Each number is 500 + 40 x the weight over its row's rms, rounded and kept within 0 to 999. Layers, rows and columns count from 0. Numbers have three digits each. The size before them is the row's rms in percent of the matrix's.

# layer 6 MLP down, 256x1536, rms 0.111, rows 214-255, columns 192-255
100:576541517442554459494492573436450544487566505450469506491540509520464556571521540581510540589554481475519478538462495539455466468480448540528519514519513480540474487496541519469476484438529543
096:537524568470500485449465519459471515522468492530490489484571514505466441510513423426555504493452475509473453414532530509612512497524457460475451526540479457526423527532433543515452505562534524
099:528470542482541439528459519521491594571510498512481618525468478536431523463574513553529526564497455496506507523531554456569454466504455500491535499499538487492509544565442461453448477501507520
106:526477496533489505476483532483418538411503538485496516458477504465526430476530522516542486523568539499505477481510537549498528542461472510471511517511494524488505573522524518495443553502462524
097:477510502521489501456500488524550531462383559473494529493453455495499421536456509450536469470447466478497505502549482549507496499506536475450479479463494482468538521493456465508507492557549456
098:462563480434535496403520527484448533532443447530443526542532549551561505415529531494553446519526493505432475451510531491449504559503472469541538388517497478577575523483398471474492517512499501
101:431570426478555507479441461428461473605490516478594429529508541522481532497489463555500514523457481439452513507523481571449519412530556520534557524548526541508503516539434504484497478523544394
106:482480553522482503346523459472521530442497553481545520503573433371527453412389526556585488477477501465565492492481468445466503535468495490458492513419582546436528516501508495393442470458568446
100:477463560465449498472567489500508550463503495445513499585492508556422466480503521426578575419475489554573466552536511466499499535483419559520510472513550499474493534510481544564457441524556502
099:468515483552415460582487468531469513490459427550537450513550523534498474519537608506499485509423474552521519500467511546493537551435482431476520507535494630480476439457474516477500479510565508
105:540485507480475449463459490450457514525555537488507526537503528547550510525440478530450517571480503483510541447516545530381495524480537504415468473440433482437523452515535502497474472445536442
096:519547508534480504495497516523411490542438488532444496541463534493495521505542510503469456499577497473506553470459405459413460476498489522526436503510484528438494429517520481519499493466465540
107:536439508451546517494472535502543605497472502462515517514525497499552453475495547561438511534529508484450445500523467478495532500490489451535516485440521509460569465494516566521582558499498550
101:551551539539471483486476488509540459522525493525547450502521458484485502489519519504526506571449534498533537481505544532598563427513559490508519404453443466524545549460445452549546473545509526
102:488547567424459551537476506507580510509490522493484509434513548525476488457530500474463525506462463502475568468478496449439545556532500515444542435462511511530500530532555431615585510492464494
101:546514454482494512511468543513467503446542391413557533518514520457492499478525672524445543485511518483533521494416542522537513545546606502501438546535456567542525471448475586535556585482405540
100:414481410512539383501542550544461580526469483485457504555546437467575489481512466526518459494467440497503486493487469538463511515464465489478405488474461506529418536481511509520509487522544447
097:561355498454555494516437497478502482510501500471495455516536536541537462497499458546499479552612557499538490503431503525538485519510493495429479497496538469482580499525512543475476540496567504
100:600465436480510491440466557487505526487482563554528533524463417447456495474471597550435528506602552579560461496452471468532503500511504460488503490486519448474468515441456507515462458400482548
101:531447467530548516481525531559501488548459486491471494559441533522540498466507509467508505507475567514461504464526492454518472501493473471586492442515532513485432494495432554451467555456506489
104:460500459436516480453459555508449514496549522467500509447494516443451494479537476490588465439533574547467492512534448489473537403515492415551386511520479467479454479491523471459439518505489510
097:447438470513548597500492404534494491475548515520464483502471518514496531455454488455429455573502511522515555517535517449488516481526477439629486481545517489497508465410560419526440435497495512
099:586529437489501506440468482480584522488400575509475529492536496417516534497489538533513540497457460501509430515481526451511470495519510570448463507457467492551476482577480492514459477483520592
097:499482507474507526389524443536540475505447528489500472490476581463518477493495555448472570502532443518477552535471564510515490499461517483486551495496501567510439518501531529574513464537478426
101:460555517480484526417376544560508446545522479547447504555455536547497490457489539499507463466421452451555492459456437506433509514538450525509493467562533496541447499520439418430471535435444433
104:527451508439479457575543520456479496467546496508499566518514514517478441580501517537450518497423534517475400383549437532482481533470530511472511459441524507458532522511477603550506516514522546
101:595517422499584535457465529474470443450490489506526485482484607548562434453453487469521471413486487515528499497521464567556479529508510491549515508540519457405514487561407501486459495444467550
097:479516556536492467513486478534457491415539568498486485418491539476451510497447506466524532483475547552627518486453506511502480546548465501484564486565497456525494564493473469527487506546523487
099:516509501494469513456583470497463556565519533469567458503533521545495428520491430531456416536489456483497556483439447520487536471520467513485543441498484396446496470484415460532519551448531446
098:507539522515489480479475459503534476468537503531463488513465547472571555494517484437412475541486530569501491538473415518539509487442399488479491486513479436451501512463372567523493489504447521
098:514537542527561602522478534502504501497499502531469556565488457479499471515525565510478521514546502499525518553598576499508499486424532520479502437564455556568468557420473529446518467536525529
101:482466516514518517555442520506432476490437431536506513498444526467425544496495443531474527485549539472513522503462527496550476552468527514469529471522551539533580469517392497581427558516474498
100:594485453434486507535501453639576522504498587512563447551497521518428451528493491496448529515478432533483514510496456518513513564606594441573562577536503440563563518473541524496432510526495485
104:460493465478449498517446506517463571461517458523519498481546454576570448494495511455545525524580475447518443448568559426571479471527426483459484507529468529461500455525489403476513452486520544
104:484495433501513510504540503476568521490579427640501498484524421470557520452446519476489554506463457519481504520463482485478538544437523523531519522517469506505486530555430525498458451435485471
100:484474542581468496528447449460441487500470507560500530483490449542530469448455501512488485513524493533491394527457452489403530504518558544590411483516564424550482504468498525476505516505520498
098:526456475488500451505477498530485529549559551554507502436426535448567541416476476520511514451549518560445450544553506544500500407450536453462547481511476481453562486489545465470507594463517529
099:524456483449500458495511527479490484488509495505564424491492493576484560455569585461513460525540418504532510539540473450488483540494509462429518475518488467464516469464441447521526505479503566
098:470544480509473468507442479399508494577409486579516496451504445476540451578491464452526426590490453485457482513416495563483537507440520535531518429457550433598516509494446482458466535442554474
096:496510473484525452511478504420502515409544407449513516545503481521458442543496471470549481486525542485482409479514485454476496472516432536487564414526489543443490529510516582496449481417560447
100:512502553430517495474490585504545408416554441534481475438505503502550471514529459460471521430515492557491445491491551500515519483515582533503448442516522464466567555519475476465531462452514470
101:522474526440534431579544513564506487498512456436477510449497497508523501497476564514481545453482516468510451455509516530471486494543507517469498554514382501460473567543546481509496494529497478